Weights of a small transformer language model: untied embeddings, a variant of SOAP for these matrices.
Each number is 50 + 15 x the weight over the matrix's rms, rounded and kept within 0 to 99. Layers, rows and columns count from 0.

# down: layer 4 MLP down (transposed), 704x256, rms 0.133, rows 245-261, columns 64-127
# gate: layer 4 MLP gate, 704x256, rms 0.142, rows 246-261, columns 64-127
# up: layer 4 MLP up, 704x256, rms 0.144, rows 246-261, columns 64-127
down245:25 75 40 50 67 45 68 53 71 45 39 41 59 31 63 49 38 39 62 51 29 66 37 70 59 51 43 55 33 22 72 21 35 60 37 56 65 76 30 58 67 62 50 63 60 36 40 22 59 49 37 47 51 82 37 50 36 62 13 53 76 56 52 33
gate246:59 60 57 48 23 71 58 65 24 55 50 73 71 48 53 63 52 41 33 21 46 13 49 95 75 46 63 49 51 31 75 25 58 36 54 59 31 50 19 61 33 35 59 77 41 34 36 59 44 39 67 52 61 48 46 62 47 29 54 55 73 32 51 25
up246:80 41 42 56 32 51 65 57 31 56 60 27 43 32 49 50 48 70 46 77 71 65 41 73 75 62 39 46 51 59 71 54 44 41 52 41 25 39 55 39 64 41 47 66 47 52 55 32 43 49 43 38 50 54 57 58 64 18 40 59 30 42 30 33
down246:40 53 46 61 50 14 47 57 62 33 58 47 54 54 48 33 61 66 55 34 42 33 50 51 53 54 66 59 26 51 55 32 61 37 40 59 62 55 36 73 32 42 38 25 40 52 37 35 53 35 73 46 54 97 74 50 49 54 45 50 56 26 50 39
gate247:76 76 60 28 52 52 66 41 41 51 48 67 48 57 15 56 48 38 73 41 45 45 51 52 28 79 34 39 53 35 72 38 62 51 56 31 55 50 63 43 46 68 37 62 44 63 77 54 65 60 58 68 48 63 41 17 50 33 67 32 37 63 43 53
up247:49 62 52 69 48 55 39 33 47 12 38 62 38 34 64 70 63 37 24 44 48 33 51 30 18 15 47 69 47 58 37 57 80 63 52 72 31 55 74 53 34 43 30 55 69 84 62 33 13 54 65 65 35 46 55 40 52 48 31 70 28 70 84 60
down247:30 71 48 68 63 61 63 55 66 37 85 43 55 39 57 65 38 16 61 62 56 57 30 64 66 67 44 41 27 43 38 70 75 57 38 37 51 49 68 41 51 58 27 41 60 60 89 81 55 42 56 24 43 47 40 58 55 37 58 31 58 47 40 47
gate248:46 31 47 57 40 42 58 60 57 49 38 70 27 46 47 26 63 46 47 37 49 51 51 52 19 50 48 31 51 60 45 47 11 43 13 79 44 41 47 71 38 40 58 50 61 39 47 69 43 19 38 87 54 64 59 61 61 44 52 39 42 47 27 20
up248:46 78 67 55 31 44 53 31 58 54 48 30 42 41 52 57 39 36 14 36 72 58 48 63 59 64 29 61 42 58 47 63 51 47 40 57 54 73 43 26 33 58 40 60 57 22 44 70 57 43 48 57 35 29 27 50 57 66 69 35 74 67 30 58
down248:52 52 42 53 82 45 48 59 42 25 60 32 46 71 43 20 68 57 63 54 75 69 64 50 46 41 39 49 59 16 47 63 66 46 62 47 33 59 54 45 57 35 24 61 44 55 47 32 35 75 67 50 26 54 69 38 49 79 74 75 48 73 54 56
gate249:50 64 26 38 82 60 51 51 39 52 55 34 51 67 69 29 27 36 74 40 39 43 66 54 24 29 23 59 66 45 45 51 51 51 36 61 50 20 23 33 43 43 62 48 62 65 47 37 59 70 51 59 35 67 19 27 46 61 60 42 42 45 68 81
up249:34 63 61 46 36 56 71 57 76 39 73 35 67 50 49 61 78 38 45 38 64 62 45 35 55 49 68 56 46 66 63 26 56 59 42 73 57 37 43 95 43 43 54 11 48 47 82 41 66 51 69 65 60 48 38 65 37 64 42 36 81 47 52 51
down249:86 28 44 26 18 55 32 58 60 53 54 97 42 28 39 55 65 55 36 33 58 67 69 36 36 42 53 51 53 43 40 62 42 82 54 50 30 48 75 59 40 37 48 41 59 57 53 27 12 51 48 40 44 60 64 37 35 40 26 37 62 48 50 57
gate250:54 33 52 38 54 43 57 45 64 71 39 69 71 54 43 80 30 57 44 61 63 56 55 50 47 41 50 36 66 54 73 58 38 78 74 61 49 44 63 61 52 33 41 39 61 33 56 58 48 48 71 42 43 53 66 83 52 74 43 71 35 99 39 49
up250:31 35 39 40 29 50 51 36 52 60 73 65 50 66 62 64 50 55 67 21 53 49 39 42 41 69 50 25 57 52 50 70 47 50 48 57 55 33 67 40 26 49 69 49 49 69 51 44 41 51 59 53 84 47 62 58 38 79 52 11 26 51 67 57
down250:71 36 40 53 38 58 68 61 65 51 53 30 40 71 58 64 34 56 34 55 68 51 66 62 70 50 30 70 49 46 39 44 69 54 37 45 29 59 37 15 61 62 64 48 41 78 51 56 71 48 41 44 26 55 58 77 55 62 74 65 45 27 27 31
gate251:21 15 54 59 35 63 26 41 63 72 44 54 30 67 35 38 33 69 52 67 41 71 85 32 41 57 59 57 15 73 51 37 65 34 30 74 61 81 19 31 54 37 42 28 68 44 47 62 40 44 57 69 52 26 42 78 65 49 28 56 25 46 38 26
up251:63 54 46 62 42 63 74 40 61 49 50 74 67 38 40 70 28 50 54 56 61 67 30 33 49 32 47 48 31 46 42 59 48 63 24 38 67 57 68 34 80 80 51 55 18 58 62 47 42 32 68 47 49 50 35 29 62 19 29 73 48 70 22 73
down251:57 53 41 59 60 50 54 15 80 79 07 38 30 65 54 49 63 42 51 36 58 51 53 49 41 28 56 91 63 52 58 47 37 71 59 46 27 20 72 78 74 58 66 59 67 66 45 64 39 67 55 34 45 59 69 10 31 39 29 63 49 61 28 59
gate252:66 18 31 08 36 28 43 48 79 57 38 39 60 34 63 33 46 38 76 40 66 71 66 14 48 56 63 08 42 64 53 48 61 59 46 99 74 14 38 80 39 50 41 53 52 53 38 45 47 63 60 18 40 71 53 42 74 51 32 24 82 52 38 62
up252:41 14 13 17 58 61 49 24 66 49 28 54 58 29 55 46 85 53 55 38 60 43 59 18 39 43 33 58 32 44 44 38 46 74 13 84 69 40 44 86 29 38 37 42 88 21 69 45 41 32 89 20 58 28 66 33 94 70 30 21 72 63 24 54
down252:46 59 51 58 38 53 58 54 38 82 45 64 45 44 70 62 78 62 49 41 68 27 60 59 29 38 40 59 39 27 57 41 47 39 67 89 75 37 58 82 57 22 42 40 28 90 44 59 48 41 58 38 40 18 69 28 54 60 27 19 68 53 58 35
gate253:31 53 43 63 43 35 72 38 44 36 58 66 52 46 56 55 36 45 64 60 54 48 57 52 52 23 51 80 55 53 53 58 46 57 36 54 57 62 39 35 43 35 83 49 71 50 50 37 36 82 68 39 46 46 46 41 60 51 49 55 44 45 68 59
up253:64 54 48 46 42 57 23 45 38 14 27 46 16 46 41 27 59 44 34 69 45 15 44 58 40 64 55 00 50 21 58 33 36 50 70 70 62 12 78 58 53 56 28 37 67 67 28 87 30 76 62 59 58 42 49 69 37 73 33 27 49 54 19 53
down253:44 39 28 53 48 44 53 66 49 83 33 61 52 53 47 33 44 27 32 44 58 81 62 65 54 57 65 62 54 38 39 70 36 76 60 43 51 72 56 51 55 45 56 62 23 58 62 48 33 57 38 39 40 56 56 56 48 53 43 42 54 65 29 37
gate254:59 57 59 44 39 37 42 12 66 65 45 16 47 30 64 47 61 66 38 51 56 63 66 33 44 35 39 47 54 53 25 60 47 50 59 51 55 41 70 61 50 51 51 71 26 62 37 49 39 59 51 36 54 55 42 43 35 33 39 38 46 59 32 61
up254:57 50 30 72 62 35 68 49 39 41 23 51 35 46 58 38 27 41 26 32 69 37 51 32 61 52 51 45 32 62 56 34 48 43 35 40 19 79 86 69 61 58 51 42 65 46 30 39 37 30 18 36 53 52 41 41 40 50 34 41 53 25 46 46
down254:55 54 48 35 51 68 51 38 32 42 59 54 75 59 53 36 60 27 61 50 62 29 74 61 61 76 34 50 41 40 46 43 51 58 56 38 32 32 46 47 52 62 34 43 52 35 70 51 35 47 69 30 50 69 57 38 11 30 64 67 40 34 66 44
gate255:38 54 77 45 30 37 50 80 73 71 51 73 51 32 56 35 23 45 70 22 39 21 58 58 73 69 39 37 27 45 49 57 71 36 56 52 58 62 45 13 52 55 65 85 48 50 55 56 45 59 49 57 49 52 37 66 44 61 75 42 44 56 53 29
up255:59 30 57 51 59 45 53 48 75 68 60 40 52 36 40 37 58 44 44 63 52 55 40 43 44 48 57 49 50 31 46 47 53 45 61 54 45 50 28 44 63 37 28 69 30 40 65 37 63 54 22 35 04 31 48 41 57 62 75 42 63 59 44 36
down255:40 31 39 73 40 18 52 57 41 94 50 53 55 62 13 99 60 45 75 51 60 56 70 69 41 68 45 47 63 63 39 38 56 54 71 41 72 41 70 60 50 69 34 42 73 32 42 48 51 35 44 43 68 47 36 66 53 49 43 58 37 66 44 62
gate256:28 47 52 41 44 65 37 50 59 60 39 62 30 67 73 41 79 51 75 40 45 53 51 56 58 55 56 85 34 49 53 63 47 53 46 47 52 72 58 43 35 40 57 61 53 53 24 55 55 52 24 59 35 47 53 55 29 35 41 59 78 69 44 60
up256:37 50 45 50 47 62 62 48 70 46 49 56 38 40 30 54 66 26 53 40 72 35 53 61 56 26 94 34 40 09 53 49 42 64 50 30 49 62 90 73 59 41 54 57 36 53 49 37 28 40 11 32 65 52 41 45 26 71 55 44 48 69 56 63
down256:57 18 55 58 35 55 36 62 69 62 35 72 32 47 42 60 60 34 07 48 35 40 42 47 29 42 36 69 44 66 70 48 41 49 44 52 59 31 61 95 29 55 27 62 45 48 50 41 38 27 43 57 57 46 28 39 25 40 47 64 61 41 67 30
gate257:63 53 67 64 39 57 40 44 47 61 63 59 73 24 63 45 69 44 81 49 77 39 44 26 23 68 33 54 53 34 67 41 70 48 60 45 59 40 64 27 36 70 49 70 41 29 34 32 55 31 42 44 35 68 29 59 44 65 48 39 67 23 57 56
up257:38 37 58 56 72 67 57 02 52 34 51 32 22 53 21 67 24 88 54 36 62 35 50 22 57 78 62 25 56 54 41 21 30 49 47 40 38 39 24 57 76 62 47 46 42 45 43 55 49 31 56 37 51 42 47 75 44 72 78 60 86 53 26 63
down257:73 40 55 42 41 42 56 43 48 40 37 49 49 50 57 41 51 46 42 52 91 82 66 69 69 78 29 53 64 53 51 62 30 56 42 50 44 69 49 41 74 44 56 64 48 69 70 40 21 59 31 38 66 51 77 48 51 45 60 69 52 67 38 26
gate258:71 33 33 39 47 40 41 35 42 77 50 49 86 47 36 57 37 73 81 43 59 43 50 32 53 79 41 38 65 35 49 33 47 63 57 42 66 52 32 61 49 53 83 43 48 57 36 33 34 72 75 17 84 64 65 32 73 62 34 51 72 42 43 77
up258:01 54 28 57 49 42 60 57 59 67 64 48 63 50 25 43 54 28 59 47 45 62 33 48 54 54 56 80 44 27 53 36 66 40 43 42 42 34 55 15 34 68 52 41 32 45 41 68 43 38 61 53 38 68 52 28 58 36 40 46 23 50 73 63
down258:48 57 44 45 31 64 42 69 56 47 49 49 64 52 46 45 50 39 66 39 29 34 45 66 85 65 34 32 55 46 29 50 48 21 66 29 26 61 36 65 37 38 50 42 41 45 57 53 14 45 43 37 26 49 23 11 58 35 44 36 67 50 48 56
gate259:50 39 95 55 38 41 40 22 72 32 63 20 35 44 48 45 60 29 38 56 87 32 51 39 61 91 60 66 46 61 64 43 62 44 41 64 54 51 35 40 43 37 60 63 48 63 49 34 57 47 51 52 58 57 55 46 21 58 56 36 46 50 44 64
up259:41 27 52 29 58 68 54 49 65 49 68 42 45 48 64 56 68 46 50 24 30 65 44 49 30 38 61 68 30 54 40 31 55 59 44 55 42 28 29 46 33 41 45 43 65 33 60 56 57 46 71 62 53 61 65 47 48 22 28 46 41 44 58 52
down259:50 43 51 57 50 25 40 34 72 45 53 52 12 69 61 56 49 57 54 38 29 32 60 50 34 53 51 31 39 55 43 11 53 36 34 83 38 56 56 60 35 59 54 49 53 36 52 65 49 37 69 66 49 17 64 42 48 63 43 41 63 55 57 69
gate260:29 59 46 87 54 37 73 50 64 62 48 43 37 47 61 29 42 49 56 50 40 31 43 35 32 58 35 41 22 53 37 71 44 45 62 52 44 73 70 60 58 47 44 15 34 42 53 66 32 76 52 47 53 66 61 38 58 60 40 51 59 51 66 37
up260:51 63 56 57 54 67 70 47 60 64 58 50 41 46 47 51 39 26 74 49 55 61 33 50 53 62 28 39 70 43 56 67 44 44 38 59 35 67 50 44 50 50 48 23 53 31 66 39 67 41 69 60 62 52 55 10 43 68 54 50 62 53 52 52
down260:42 43 42 53 51 31 44 48 64 59 50 38 66 42 63 58 34 56 61 36 60 54 73 59 43 34 26 82 31 37 54 28 81 56 52 48 51 70 54 29 54 44 44 40 52 39 56 78 42 50 46 42 57 56 68 33 80 56 62 31 40 49 28 34
gate261:64 84 68 57 62 37 88 37 42 62 53 53 41 45 66 35 39 33 53 48 42 49 55 58 23 77 52 44 64 44 58 45 60 42 59 32 53 29 37 40 54 44 33 59 57 56 44 39 73 50 60 62 48 44 64 52 51 65 22 64 32 36 51 77
up261:39 37 39 42 39 42 45 61 49 48 58 48 56 53 42 39 53 58 28 51 59 44 57 43 65 21 55 53 38 68 49 35 53 67 46 59 34 61 80 60 33 38 54 55 58 26 29 52 20 44 46 30 39 29 42 51 60 47 66 36 70 50 42 36
down261:45 56 39 43 47 46 74 70 37 60 37 16 53 50 61 40 42 63 24 55 61 30 53 57 55 66 60 56 50 47 36 36 42 47 69 40 52 72 35 53 86 62 48 59 57 25 55 67 64 49 48 40 13 53 39 39 65 84 66 39 44 35 86 63